Each number is 128 + 32 x the weight over its row's rms, rounded and kept within 0 to 255. Layers, rows and columns count from 0. Numbers have three digits each. The size before them is the row's rms in percent of the matrix's.

# layer 2 MLP up, 512x128, rms 0.111, rows 211-265, columns 0-127
142:133101167157077083146136131091101119090108142125107101124148096144095139164153110139113201122140153067147117162126096189076108082149129115128146171134139147181092149112098144111163140118117096189166097136079169174102104181111109066129171206102119147122135119163083141084095106136121122146087119121187172179124090113086156061136079151151099131139104106128149119116073112163169145220097
019:085071158151131107149132022156083133128162086090128124083101106155120135116136110084130123060103114148181148088134154147145121165094150146097136143103189133188158194128170167124175111109138130131107083151089151103078090113138133138141082073135143150159143186116105093134166171180194109114171099086124138179095091107117116120132140173110034140166143163119130131144150154112140140084145
107:127057190124110155105138126099139108210125104120067117109167143110117120101169068126123137132156156157087142090090131129132161127059169157119110122156165100154097185128081239149082188114124109168142116104088088132158099154073135111159143148111015105084156162155112074124115135085099129154145114118106136186127165113131149108106119120185148124125149158132107150140145123145159120136097
109:210130144146151138131098157068109159053143135132076033117086142118064103129125086133162106114139156088140087129101134136154118207113125117083123037077109154146123156114114091109120177143109119162146089164128138111149097087156108167166178117118119084152095155181137129183127106142164093107148112066067148134173122092148120172126119140137132143163099124165108091166123159161127138153080
019:104121131139126144156189086128165055097105114113118114124118138081143116153180130099139109069127056155089160136065129136136153146114112193098162160158207119160123132098155127112143165159140130172095107094009108127121147173140122167066148138119139141106143199108158143120162115127159112143137179114148116145149100084136108130116062182174123120186117101154150109103125161082084174161117
115:173080124110129156108092141151127149147121122075077128072123149120157127134159094111136132109098179143116135100119084132182135194199171133076105132161144115092118133078093110138106139087000104147101196166141119170119161174159128139123188124163153121152172176118137183134147044164141135098183085131134120086125146122136076156108125140120147099119090132117107102089106151075107138112138
120:122116137175187111164181045085138147188143150159120114166159132130088092149120130096100103143126141111148099091127087132153158120104138100133156177109095107064108092084181173131133140061147079166095142088131126109073085159074085069177138148091119146108140103147157076104103156147136136126086129144146102166117126111094200170172127141203118114122107116109145117092083097137169171184144
117:135120139178112143155142123134106107112120111125115102138171133153131085115166094139137115109166148095165111130135075129141125120055175129101137101087106173176139156164079179170100064078108135142107148106062130131116175108111108136116138171129129105095061168146171110116145097107044084142147106040109107123138115132140146113151157107099166151194036111145205130172128194085110131109108
140:105125131111148144173133139116122082150118141112100141124144067123104026184087131153117131111192131094134113156131096127142125125124115153070157096147096132129168148107130224118096134138091176170107143148111144135120123122090137083103111192109145113118071111151138123000130094113100144162153130119162188143155135145105140112098075135130107099081158151209175112159179108113140137133104
109:139173171115120170086077161139144208157164151150138141115189134130146110155136075088136123124128152118110161152120088128200140152114164138093181129107159069101205145100104125084112094143148099139157094142112130105106166156111099132109141155130062104131050210126077135156125192098125129188109148101119129121108102127121156094113077107112156126094159144143134119142172057052083159121121
115:109142128115147175128075133151071140181117134173096139119196121169120116139107131064094105107173174080116132124097083164130168116140170136025112162121131093121173146067075134070124109123113132133163099122094089104120111169106148114113174186087067089104105160103177069125131196149087150228144117141138143121117090124107147118110130113125149105125157181131125111107159131097122173111130
024:136128121116159172160118162124120170128165115136130123204144122065130122137142122152109087155129113127209134145129133074146172114108139120134080125148084101180122081103128149109074145111120157146151168115097107174098105152101164202105086169137130195177134157139132190125102223133187117156073083151106117124166108146167121135108127046111077115137141131180169151152075137062132148134130
123:122133082095122054132111184106058118138191128151113174108143142133159147141106099143155162127112128110125147100151121108171171091106206155101145146111089080081139193135154122153110094068091093174056201128170148075117162142106101126157112144165097048085122138177136164114152122162100096163127129147116137121181138103141102095119101145144125099131110159144159079134164101037124133121137
077:170068133116148132104157125142082089092107169106096158075128124145039103170142109117087104138171113091085128057107156123166172201144135111122107125133117100136133141106151113098160106093130138118083093121140152119162093183137172118155095129119143130146158144138088124100163156152226106201135133146179180095102161123116078174096117107171103106119200067134120090125143165147078134095146
022:148127160124079162130103085151145109153160138116120114181103147181081151159133140087169054143084145133087107129255093111065109158147099123100166138101102123090157132128145091140203121093073126132130150096096207121181123104166162074096171133137083059109156149162143141129137158094135141098123144157114196144135103078092154118115133115128131116106154132150155172156117132094135122123130
118:115183167102155120104148112102119147128056194175101125152094117129108118187095108105136098106166158091115119142136133126142158169044164085114123086078131083157098146108123083133152130085125090118141073088110141164083126093105125114139158096090122100101176132095147061141162110095143117115133153124178123174128144140164172191149112084143125154118112055120194120180100166122140213078131
107:128102146134102236182187100145078126163145180141122140132126074126093112164097056097142086133172118149115149094143096126174166146123142088117128096144105123093135068114158133170104148094129146166112171055091106137143197143165113139128094079116071146101101109124073136131142156087104165155162192107124112122092154130122088191111141121164128110150091141098170107164170125157137143124194
126:075152140170162114141132132125114118120186148180053117102151133158156174140117142144104171109126173099094168102100067154095104137154135131115169129114118099123108121120048147154128187055112110133108118114125090138065128127079070102131136119123121086099157142124148163139116143140116113090163122194104103118105110126131078101100119172152125151187072148180220126130053148091076152073164
118:158107190148185123162064178182111078119115106106100110121151119126072139147097118208055133086138156153135147121137144122140091111101118162118185089087107160154146124134169142101162081127110120116196091153078140104135122140075154085166120187161153105134097178183142135112105135095165163161092091097178167127145110104109139060128069142129134164099103075163184103133130148142117118136088
023:109089121099118099133160139148180112160216115133139070126123148146078130105146075097114088080175121145187090134129136149122124140125109172128120108138124140115128149127134106111148100105154152102143121110137255187110136092131135091164091089112092083160153135183134051116119108119166130086118074155141128178079112047135088105102139156105180115123137166127129136135154138127112150113092
108:038132136108138124133135100133076102137135146139130165126119000117149146147123126141117127172127105161156097114133074129147126099149112130127173123155122141110139165113088122179165128135097100174146170101125088099097114170123107079142137135111142158148143066212181128132063124118094208143118169164170143121149182134061118099125061172132136126092139120116187103137057131108120130141150
116:177139126124140120182114121124125151097099123111042079183149148132102025156111151155137165112158193136115143082137100131172164139115207123101091134085165119131118162152130120087098173102133136138094145116140139070161130080150154140131081123161124082099070167143112084101172111089140072155111136107104137144135141137147173116054135097163135060117106131092113094155152156080157176082115
113:153103130116139146119147156124086077097123132134080133131161128166124123120097099172118116114184132113132131093117176117159179177065115119097124062125143111096149081091161096189149088078056157109109063128112137142104168125118192163214155088162101121128107152141186143127166103170123060063144169129092076168146111141152110162067108146170128157133135126159122133133137146116050122093140
120:130106150115196212141078150120084147136143122148135131168152149127070100130126142126131132125161155081189144169117037138146161104177136138081147159073118113083150108153121172131100086096162104135118098129115144085116106153116168067190176154099126139112095196136163106134106093130099101145106117064119102113163066112128149109095094167111149107098120095162093122098106044150153147169077
109:134129142070064154119177120187089189147120122161122121075104134146095113106123105134132184083106169103150125175122137160106090085182182101115083153112157125178102073085047120129125120150158103170078132103075107155119163100114113130166149162153120087110137193139045145131162114137125200117090163111131064103121153159135110120100139125124130134118129123189139075129172131107094121175175
128:158117109119166167142151111133068095151090192131135123107119076129069128133132071144136087136150146096154056100131077158177098149108184108147122091121116088132133169126147097109136150136134107140140086111102156162155127125100156112147115083118096136126108084140207086098100123126160118127165130100173167164186178173121171169138082111134132095084159052111192064141164171099065180116118
106:200138146088177062142112149043133089133148170090055152105137121137096147146155116140157107132103121089143149113110139106182103199141159104037156084136137121112093199121068138142138162148108146185104094169145154172147106114105071141166178122133139085117146156166128178124183147114129123087185160155126120162123159131134106156108094123124089120145119101186107136183094123135100130099092
021:079105086112140146119157138150146101141105149135129217157152117217092107083103116123160189107124137145047120106093167080080126135150158151089204128159155107147115118126090089140146132148148113133114095126166152092123155104124138093185198115143135205113121128160075161162088098126134102145082119124136111118163117043142166145183149155129109083148110147049156118153142120155115121136088
117:172111101082124147105111124143099125079155128116069132121132140110115101141140093115182111119173197152130114082095094120152201189145173146119147081136196138178079107150134141157076115067118157132078127089101090083130150107123132111159207112172146097215106170110138144112139079128050108051141133120100104107140114133156115141085148101178155110073117129110105087108103146127107156119135
113:173113172150198132144163160093119177123074107103065051166164146105108031117082097126118169130173147108122090116110106132146125135095122137113123114130121160153174127117144165205097164116103146204106061123068146148179135110147130143140147216115109137131075146175109096136155106091149080099105097042132144144121106108113126147133115111116106106142085113154116127171137147124151122144083
120:185101123191167151122136189106138170142103139067161143124221101123131146143142108139116120112112111107129049191126156168126145099131105143141152157145121136128146043107145145111148112132132091117121076114115172187095119186075183117087164180147145142134099109152098124122051097136158134127142139107202161148143096111067114102125156181124125146065127105149164137107080129144123123192089
110:104105126111135109119126103066089152086144155167113117126108121132122125136162107084152157144105123059174111125147091116095120146178131128063135138136131125137092166076092164154113166086093075217130132124132094148132107136131071106182255124148147133208186117186131085174101088078107136118172156173151119169104139108126125119165105132159104137111111132109111092160073124117172135153154
121:090147111129137125122111145090099199127128158196134151133187072153127071148122138062094153101161107140163115149128124138135223189169111053132177106125099123151161064153123107116161076135135160162164127133126168135137145169109183103151157112154091129170120089156144172127112152113108170121158123110148167138119124134050056135085098186125130112127080079204156134122115100125115124114142
130:103079168140073152143125137186066132093148111145083095133156115131069097124091131107150150115199148180130116147123150132106118104085123106149122142186141154154084102146085149125130084094132123183133148096047131086125159094132146118157137141168134128140080130169119142148135143038078234118095172084138147117181093136120111078148115150188108178130124119181144067137114159138109120151106
023:159159067085106123164169119103119068138142151108109134057166161192138138163113091092149114098137130168139123134137178161090096139137114096147184113116171115137169121134120120130130137125192135101181149079143143139175116140108106105165121151157110222089103039150159046118147048154120119131159095121179075077101170104114130162139109160133087122130158163146107153093108121146132162101095
024:100100125102154078109101126134103130121136135131103093113136150106150119146158143136082162172137148128158095121251170088115137195103117155133114136147213120153151118135116111128064135117184124104110153095181164162120147107105113204145115117109121078140105086105134096068048161125109170166161155108143094154149158036130094106118090161111163112143129115135181159115100102179126142173102
022:137087136129078101132185178080149112151082066133150088187144091109110115158112161104106161170120112130078118100120124067082127164094139188106171094083105116110133059119098086160089127069126074119166140118182124108100110167106124156165165140108096089124128099132114179081136085134092144147141115122156131073147105132205113111142145192146060061078124126156091111138130164159115130121134
021:091128104130185144113187123082113122148103145160110107139170151150120118150159077139114078179156090075179162088204145158127130103119145125144065116172164147169116106124124144086116126179135128167136119148114088057062128117118138183072115110147164162113124145138112196126122088162139102156112142096121102095152145044095112113135133196150035142128144121060173114116131087139132147101141
022:162155122131177152147152110154073056106102108145161163044152136079121100163168138148132132059113132126077152154102148092132140101092124139169163151181095132110143119105111133136147173147145167175095116182146107117169144209131125120145155149125163098103120136116118186166131167146083149120143183148182159132149176133151154146174129181147208126147077106151153103091133191054130154121110
101:220105110122189158159131148137140119093086118111119085142141146146123032118083085149142161132118178159168075111159093101178133123059157173132123123103135117108183131096198148175114081108116139145082196154118147100148132086122110112139207163134162138120074174182146097143096074146096081139080099079153120150168133113145126111087128110098144113131134108118110105119144094113147133121069
020:148111143140099151126061115100113101119122174106126148088117134076161160167152153107148209202132189085071087159161140134103123135142111125122176166108109159086130007161124118118028154167122115130132129140187163108145133157124107109124113142112134079113120152152151113156122140105068149112123156127159097113188171088153166134130087134118163129119123097113168144109144086098166059106110
028:161132105164168091153156112131115084155111150116147170030135157014149093158146100102115088072133108128106115100127152110102119169113097136117098088139120112116142129148107148126140104102168126159167097113138119156077113152116145141094074114140126242154138163167102082136136107162112159136093151137143174113136111105152159169092147232169115134130133141170096120109171204126127168136122
137:154122165175190103140163119084118115109161162165090101134155114143089139170085113100130146103161176142049147152092133143087199114071151046127115109084096072131111107091169125095131089097164132136087153107135137158093133137052175063094150167083143105105165148124150088090113083174095109139145144126167135110110130128129115131079114124167149086151093126069176140124117159130140197135159
101:135115110137173119110189146160132150098127134124139109148149131123133127130139121105128152139119097046129088118101155138086125155146107062063122119103100115139123074061088171195170129177083183182092123137130129189143141185102181098172159184131144162134156130197167107125071079163143117073119164146154111147131065161069117106142082192140112111092141129126102144129094188146144115156147
094:122156164088110123103110155115138130106092164117119102139139083121093151174139136150172111053116196057127074155149158201128123095122111130121104125131128147145102134103144075126077133104128151116149071146127116107081102183111135154085200169096142185115177093184134137122099082185147149151130150106146101129126068119094136079092127191093123148111092136140075098156107071121184154192085
094:099115200097139183139067183120140128131140180110092162157125101142115152226160151091077159063195155157128119141107142130149129100068097117135105111200060159108146103119090116176072125144125124103171159128081124108131132109114143121086116151105131148094118163121120185111150081129140152112181119063144175105110074119114132137095140149137116064139079160142083126172114136129133190107121
096:186091113167167086135118150110148138117144103085090100128100145143121130123149042169108184124150154143122105085111147101255089145096157123077118120134116154083129162086143167176116175130080103132145202115105141135143175133090120112142139126156106158094081175211134140145127100138143123073170122110113110086133095142131108132144115137172153097083054139106125154146112156089070124163119
105:113097130095156171124104145096141114148077118082100115121134143135094141160135108070157139116144178132139061142133106147160148105120151191094112198135071079103184155071084215117067156117091076143044177137131062093124130180132109110119156158104120102127149157131165097130116098156079122151142112121118103149154101113127180142060150133190133088118167186099123097139144144150136165128146
134:136144178153086137148154128153086130120166151136119113188163112131075100160132086101111136061176139113113127082123131107141165113063142062124158109146048155161136093162166107186128131167175136141138105068092146128110206094084202117132109143127081100082113139139146141116143116091080114112150172084101130098111133148112090156100147117150130114102087118146245125141145180140102128115165
113:174131144167170135117065131096125073155084153176129122169191104126132180146123124120169117098149112127184119104157086128180089144119173116075169101128099121180163168137073133130138124106175145122117134134065160117186149114071102146086098175091163127067060149158101144145166140073113110141177156118123157113124097128122144110107125112087079095152117144113213140188112170102071143131107
084:109066077168116137135190104119134122100135172124091102098124112129075122136141096090130126142129126053173061125116136130123104133149123097118148137187092096106135072099121150133187125135128096136097063136088163162121117169144126081141112128132127131124110080123136112135080158052157151149156173144172182203103149146098141167103136114182120118106185018155147112147132186137078156166144
125:075143122177134123137056166121094146099094118179082142160143091132121107138092161103075135105169135164192106156121119143103206156094138097133190122085187085122158112165085124123137077164129154152152142145141128144142148142152209136167141108201076134156101130168193131150123132076114142080135136136135159095125114125105082136120079174191120112094142069142114123114109145090062136079109
115:152154193118128178170172133137127154136143137139133133131106101140111130122057080144063048105160167091148038169143135160104128103042102142139149088041097158142201200107122148088103147135186144108090083092123073143100114125122148091086133153117135131115113146118153086164122127115087152150121119069154104115187108116136143103134159141133131113166122087112146105129114102189128157108101
024:129142112133168107145155113170084124146178162148155113120157177199105110154130131125109063018141105175097132154242117129155124115111150126167112116116123128104105161122148130130146141136153161153154101162091157221133137135139108113074113163146135122153124083132158111139105167116098129111123146160135169113138129051130128194111149192121202176103116107154087118145154194147106172135145
023:131130160150108136170177106100085106110092105123154109117147111097118113160117112123139104105039099191123143100038114130118137145112107135092098101131150150159126182140137118153062142110087166134082143154132109125088115125125142156146133146113115136123153229147133172117155166101136142166111131124093227142149006090152143138105154168195081095140148100169128139119120127092078124125155
# layer 2 MLP down (transposed), 512x128, rms 0.0862, rows 211-264, columns 0-127
148:081141149187161071070121159169130139149090125111180110124138151130161153164150161154121109137144152153114037097121135139104100154139080108076130163087142112167108096106119132172158155123157099140132135146120094059108153172106102115166212153110128139156096203163152123165148142119100141152115145144142071088059115079084174104159098152129106099160095166114067167084147085111169160118102
008:095127143158125132163136084144072134156117131110163101116127210102124096167133142088125109126189141141138135123099131131142121138062120102123125061091101120136138090083117156136093106176112120139077109125093179109128097190149162139089157147122112149108130241130199083161094119069098111090159088156169164113102075117167159127114118147147076138145121111174138074139194117110054088125144
119:132152095133053128163113119149086149100164147156149092144133130127125156106185155092141129137146126114189097111117122124128143183201159115183099088162125133127176069122117056119117124122102161112164113123161138127089102136129087132077136137159117108178165171055134199112050180165148124116172097047164150117157118114088110139126165159085102065129158067084115133150121178133096130122129
098:046165085092123137117097140170125110157138119167159130111198181132204123106148134129136122136076174165068125173189135084104150140161148159177104135120153092126089088071145127150131095135146105112081149061112142149125151101086145131097084106158147137102139097106140114110111133152093129072137154148137122140112158150102117112178121093065084067128126101094147214127108101194179076113121
006:112122102159142199148122097132089127156107108106199134197144094120136206054130097116116182140112160148155120183184127172126210143089123143106173086151141134124151134119145179126161132180123130086132163168113129150143150181143129144152163141117109145160161103098105153120169118164120046144090124135155084098126123158122119077165173130062071137106122172108123103176149067121079145149135
108:106128167117123106086117064077082219075095105182120126081145106146103142156145152155082163134152173166169153076140123093132117130131125134107140124112114074158129117157168133143075100148154161149160114133145111095158156125132147087166099088139182177133074087076110087164141128071208143071156082116124174154066181119145123087130147076088140138128166095129101127107123130146150113180099
110:129155124161155133093112126099140110115076151134147152110176149149053187143151119088085131132100159134136135089182161175152124131115102145136141133048138073169116089098114113126141118121141079126089138059174087069118095157159117102243159113077155118071138163126130119161125131093160121151078148178130137138108120101101146191145099108144143118134089154122082124118159132113169231123131
110:173142126113128107148095080120138148132085091112094058171126106130134158119176111165105078128134201103072153149122068134105134167115041147142182108095147200152105144134093107163149114147176086150178180109115131101123163125137136147132078130150167102060149148113174101135142112094097152168166144153140107174118141118161109162150147118091204155141104139133101140134066095088047142124093
123:111078153178100133131190107168116118166068117072093105132153202135092115085147165110123092118177134150113155109080105104128097141120065114161114104142145118192145081122093139117127087177184111143077138122128125123152105128091145089140100164109070191094091164091123110168169118127113150119114108137212145181108133137170139149155174076105150176118158092133118117195108164106172138070133
092:138095095167074100153141114127124182100120122146163140150103132134151135086105132097071134135193187134092183134122099097061106109119115084187159133131158148149080137154153097127135130089125164115091090101209146123178115100151130139166094109119152096146176115135172099160089115114108084116091116123079127139038124145167131095078130134155153202115166121140157110078108187065151186122159
102:081151085142106122119139172131116154140075080111102147126147112126113067115164147066138119128124165117228135126125157145162129085147162136237155086148108105115134134122076127150120141126077136153096078066173141154156140057100185127079140122125079133102152154124082116185182135137126058165131097184174089054115130101135104110104098166134129128101148123124106137113131157119150146157167
007:075146102118116161101168183191095147123123091102051115080091091132122134099101115158116190118080129059116093080130093176105165174181133111177172142078100154125103126145124118139160164103110162077124137129118131102140114114153098095149179124151128153144123112162124156121134181177130153194142151134125098126120142084160187175145135132123109061155163129123155176175121166132184215093124
120:132099190108127144101130114130103230129118154114162177125064139146125134080127124126056129128133171148087150096120083102091086146119111172182108072118139129181072099167174080116128130121161147147171088129129109125202151147124166120122105111188174107111089099057125094169151115139131155117111112108089110167051141108121138115136196142099169122157102153129117114188116113178130136172091
061:100233069079119099188078088063145105139095104128156126128145118135160132085100180157164102115139210087048128172146114147161132103140118133112135091147123179096088160146136123132159137148147116150128101087124090143158092092103083114107131113108120107113178150128139138137098131131170197129143147156146090121143198149093175139065097088111132074107169070135146108136127120160177140121167
008:146094146126169104168146057133134165131158084123157089156114135100152094170180119106140133111141162112127136149172172028136166143083051143087136084150155136096124154086115182127137081132119071142120133111141150114130102152145163163136053114129149114133135159127178120184090142162127120128116128146159098095070109110057117126115153146136090180097105153163139104145152066136032091167099
115:144141148143128172116098137132183157161109077114135173126109078114126074189128076054104150129146154140142121115186110162104176114136161145120189105084174129117089101081100124108106180120117142060144126105123127194145165115122120135195135080134105132120199094106072173140101123111124152127110101091182102142113145127069132166135085128106107176192144160070128106212082128121129120155140
086:145070130147123122156187191179069142131111127098127154147147075070125100131116080121089140117169224084128152128157159170165098121121053116112113157088094119088126149155128044138122146126164092122141141117121122111149107137156134161177124107163157112127117155128177138135067130147125116081089041092126113080099130120122084170137121138100153187086138134140140128164088182122071113184116
104:084109140139177093166124089082091091103176126103152178108090151116176078082089151109110197144111163144146109155058121156120141157196099140135112152103158111130109117126078157158120128090119134169072141199137147092128213112088128098102146096134183100144059103158071094107169146108144145133144110152095100094128062147115170129108139168133104130202111128129105096112190126131121147141160
125:092080121161107083171170106085127104057170072111089056110158130120106133160122139142119191122077175136116131142101114142180132102144163128142131143166081118132125163142132192190114110096071110111123184177073105120135168124093106147158141129076157168114158080136082159131100115175152129114104120176141141078136112119161158166117111156102204114143127085167080084106083112194151144132129
008:199113152136146107125146070073132141158121166152211075123099135092172138138124158100157119115182204144104089138120192069126120128195170163094144113132174156114118171095071102110129162152157076163124107155140132067144163162106173158028124161124119124158119178151199110134161134136123116128125117115085126192118141134154109142097082125133115171129143081153139116128154120153149098094126
138:142125108107137158101155096160153149152153084085092122098138224104136111078169129142164115127173155137100151146074101084108147124123185111173076140140136124099094124130128139078086139077139103095084087091128143129148100142120179110128069135132092098114106230073108137149187137150163110181173121125118097148121116128182135156123201072169197165153124126126077144100173153122140145110115
110:104116055104128077113097132166136101077180165083121107139125126123209037136115144146188145134090157152073154174139087088172122103167127111134151081145154089155104162162136137133129127156153050127110160104144146113127109146103149149150127076122138152121105067092143133117087142145131132104134127201127134154103086100047199172135121123109097141109154120143094160158193112187094132151149
120:061171161117129151103090093154164150129124116102126149106169140129147182120155151135133072137067164146068144197138196151132161090119154087159155118132051170154080073092144106158132121144164108102106145104149139126152103131111124138146159127123127106158142111090086145117186139067141078078179108139148127110073139131140107081100141130163053091158146119149080159095188116145205145148083
126:136141106100083105146136191105102121105092139130093064136090103114150102115093130135041134122123161060173123116090105122072166088174096153158137143103217143151099255159135165138163115189074155137158150148119137130133147134116113136144085107135107136132119117113125138125077124139140096106069125161130157150087149107149145087099098113145200124153168126114121059148164131128123096132164
114:163147121126123175133157120124121202226099143135141141135131132096074136145173110150144141120093222118121141124084136173148140177112134126109101156110075120110201167098195114118110111088102112139153099121131165104109096100192118134103179065137198101137126156099130058139131124109099132067139121106107158143104148120125206146134105124137093182109144096147153150094111108061139103095073
108:125145115160180182118161119128093091106187110089136129154119156135118119096125143144139128114161165124184109099130136152155111148076146118139124098111153147157124140162127110098095178115097154032111091155204085157123149137144137153089163083143145177106120092050148061113075122140141108141111093098154109106117112101125199134200109142085191118135163038129174074116159120111174167122111
094:157110111120130127205103137183124150080135130100166139098192107131107141109148147088102149125088184088041141120168112107148161122171154122120200157173154097138101144142146138121102121123081098123082159074132085096141144109060151086141065129171150151104106133075177133079113088139103118090147131217185138080148111133119143130133161068112126136077134153096119134119118161193138136177122
008:112118164146135101090134098110116165112100166160076144087118113105143150144179112091118050124141165144184104108102198137213128103151161108107143076133094104127114083123147199145142109071136117100116144178145141126117067092054152151072081149103088111116086122182102123118086093109113098115152076078154117140144130091113163112103094144133179116139154133145089172135173167108141048112109
126:065092118152110092119106125164209168204091133130081107074169119147165128113095127197097092134076162187162199177165100111113152080141110134120123137127092122116094149087119116125110098157104128143109151113100169140161093157111145154169100125124123160103120087082093100139108127122143103072211029162156163113065122131144142113126124110163095127145156168112135146161108120136109116177103
115:149134094113060117135149160055097125145110133141112123109178107146127112083174139158163071132133146076116123141201169111137170135209161127186153117095112157149133099057115036128137094122166108144120161149124172115127158127105112139101075094131137133137158104073187088120107119147158133085162222114117161123127157098107165096168162158095120079119095105094120110121106080139172082119136
128:132119083182095090094105114083122154105202104163151112143113131112138095172125120105136151136118123120142081120138094135098132098088162079084101053181171126153081111115174171138128057113133152102098148089160138080124154173098124137167130109155174102158145130112170155107166096078158057087113133196128129193141154153051135131149138116102151158137069163117115197183120120121139121126181
126:139144068120173143115103091196073091101105123136110103100111120145168130080133152122164120126115123194105094190132119146095129170154138110224102147148096173116155100177137105192124133123113162072134099157146196186115105079135136140113089058129095139124091111136128164156184176186145099124141184118103123147157114154089111160104165096110088132117118069118170088129170148158117111078144
131:194126129058094113165149126161136130154139164118113111141100135106157149125113149129167115130118094153091153114183186181141068118148151150165068168104168113113132177090128174154110149156130087129091123120098105104116111144156080187131110084060162154075161145101137118073172095140113080148087044118098140138174102088110147124198098117111134137169147168089109146201191128128129156115100
126:151105136125069138167137128104111161108110137120108097084158114106117185123149108133066089135168143173163126123134102140160163136179044151162085134126168060114152168163125128139136093097134203174143107110068086132141164087141139110106075168172159115077073176144132115159181181110167095124162166153144184093183114104141130086118138165104100131146096097140060150145121088125070139107127
009:141103150190111152169176157080132106091093134119200184125138169145188154104203138126124077132117179172085102168149155090144075111138162124079153089147145129124095147115120121093107139137154074118047171145117148155073125088102185123117106182132134100151130119093091136131104148073142169112131085123153133136162123103027173128107123138099152147138099063100128105124163141110165089134103
008:124136098175135133137133158099149093174137076115084147115151183178155142054082116110138082147135134165129139155175149193123171158216206140169118134060124138164119101090115046123119167174124176134129126147161104100121157096117137131087142154133128134150102129140128187098126085138139189155136162096088148155137156101137144149151115134157147115164174069073134100169127140128175202148142
006:167127127101112172137127073114092155126107121093123122141095121141121136133172107077159113119055151108074123130149124037143120084152084151098138072122155122144139175088133170104129106132158144092114126099133126177115101081090161151141072096163085095095129074152069140099153129134120105124107111169100157116067064097028077089110127105068119116111103140064096090103103115115152071094129
007:123169118150123111105076100145101154176110162169168100095146159112190118145115142096150136137173136098164133115048158234165111164118132168119196119159100171155137136156153159140186113139161113087147132149067105113175121138148102075165129116159143145123115125087099102099105073100107098094137094099159123152172109106119163171110085145117130099156168141216076196143129148118161136092145
007:147151135146132154162153092147136199107162076128164140177103091122092185068144094138093102139135158194061144171213130058105126103126103147113132121174137057149135160086187116108127114095131113116132155168146126088162126099123158150134145131126085143152162125110095201145148135134122060111129131093169116113114086141110149117148139174117084103101093136105152007113118124113162154127139
115:131152153114140112125131090102161149160109103117135102133123148112109124084132145171165114131069174126168132105183090141112157125118201152152117095056151108089100146081125096146152129093121061150109094104096070049167184096165140136141047140144152139192173176098075094142158161113118154107108159088152144114090131095113119174133149164134140113097163167078135132217097157161123084158132
007:212143115127098168179149172088107119108142000083124145194149128135151138106164118101112143135153109184077123166147139147150074117107074104152098124140157097135113111104172134099122133126121143140127180137163108134145139163149119164163145184136160077125129102119122123133120176109113129093124087157100107109127152131216179153121149169137118137113117118127159100110116085108112227115076
009:116123170136125151098170077139106143124111166088095141156070092114108195136086142070117197127099185166085151138142106090164093122151138181178152105132120134179160152161132200100146116147103104133119108128176115118117133103145186095092166174184135117129126136126125131171191157154076105189164126079115131121131065158083090161165186111106130110116105136093124201145157084126169089143116
145:071129085169178119084157064086122121120115155139170130076124111124124100141108125034126141121199132159150106074121124141133170137115136127192169098072119099145080085093102095130131101134147176103118108116142140116150135165126119118178100136118195165158169114100121150137148073117134197123179085125148147191138137127106123157134113144107122192213131140152167104111110165105051176139116
109:132180119144126107107075097109073184109151074151124128140111114106113106087106125138153119144161125145129122143207158173096151166114163142179139102106158123133126077167139110129103092099148157038097116159179183105109133064111118145128139030125135091106186127107208145122149154124132141131148143118139098133137111136074101139111127090137083158099092088127213070208152147149146122121151
112:097139125126138117097139144116176110156190144100099127086127088106124148038190119102194123152124200044098083167134112160100108112141111108126089114099116153133138132173164122125154121139178126159217091124129176123112118151122063155138165073092103099142164132138132113130093149159116155169074122117054155102111159107061151147153129149077117131089104106150093120130141065167139112147077
071:183097134131126118161185089107118115150095133134116090127106156077069114113099151120090156129201186110120100049119109129116119114113137131167109125089085070166164156150118140125085126140105130141146162131136129207132100145136202115151122170145152059112111092066098147146143136105165151128171147093114156120101123089086167153116208073152098160166120130145165063189181141110151129114082
116:071153097099105115176149157138135105159133128103090113086178157131093145096140175153171141120058195104109164112163150115079153131123133107170176147073111143121106095039130072126140127120155133145109105137145091150115124116152161135051097101142146148164126144068112099109137174123158097034145151095136175155101137142122155150165184147133093098160119131114088124165118117197177072111074
103:121121091158142110073109062219078131156134159158157095102085128137147081102199150105075120127161165155082170144099156086079156131107126153106119133133079132080181153161095107164128119154181156086158110101135163147144150107073160161096154107082135070082119124063156116138139187124143126084193116133186165177171143132141120112134110148077120103135130120130152111088085161142099133107149
135:173050100129200084199156128171126112071098142163163185102175102165177125156106157114120094143138165152124124156149115092127109144043175189137183117189113169150129120091132112102161164112102156112100065100130088156121130103093109143125117132124109181136116117092159172134164156062110128094145105119134063057101130122107150140061123108090129128123171156155110124101116131144146113162126
111:129100067117111145160117067095118071168110119061096094119199130129144164110171132122107124122142164128065163092142073116161134160162079123173168181109114123092064109150079113096146118179100078102146163080192120143115147115184146128120128131124105113136119164092090173096113137109129126137149140163126127208071147152138169168139134141055150142122113113160110180090138123104176174130072
068:107149124168138147120089136092135165127113115055099134121133115141139130092136141106087070118178161076129137134155151228085145104069173119127146146116160101139148147134111119156124103110161090137110128125168124178070080113165075114117166136091154119089159130078145199146155139144171159078172127141171152116094053120089109176174141122150106105074084101142134130158076142178129206129173
138:182098143097102126090118145168159132177145171111111175134092088146210172100143074134134152137081086111115121132182170181135098109122164123178080122108124079097132134057118166168131160093097075145076119133126133147150172116131079138108140139044123174084150066147147134074102132166144096111097082149147116138099087120163107158165111129129087103199160155128162129152135146126173146108079
123:122113050094133168143131100107159162127108079141116160097158109148124095150129104111121155129170165188113168189089089128108139076158189111197137104177096093149159132113145114142127076131138089102096100138121159151173115158131154139127100095073151185109230125102107150135133113117086114094174086090144091113105081150138188125179080122102181143099107115170109154133176149099142155064129
009:111065145107104101131124072117133133180102144113085151122111094109078179086099139077112144139114171139107126127169134078091177122148122165130064090133088129164181143121128135114118156144118124138148090142164069059096135085096141150110138166150141122121145155117111158156187102170091087175124192071096093153126082173141076094178126178120101064082103097074102134110146138093135111137202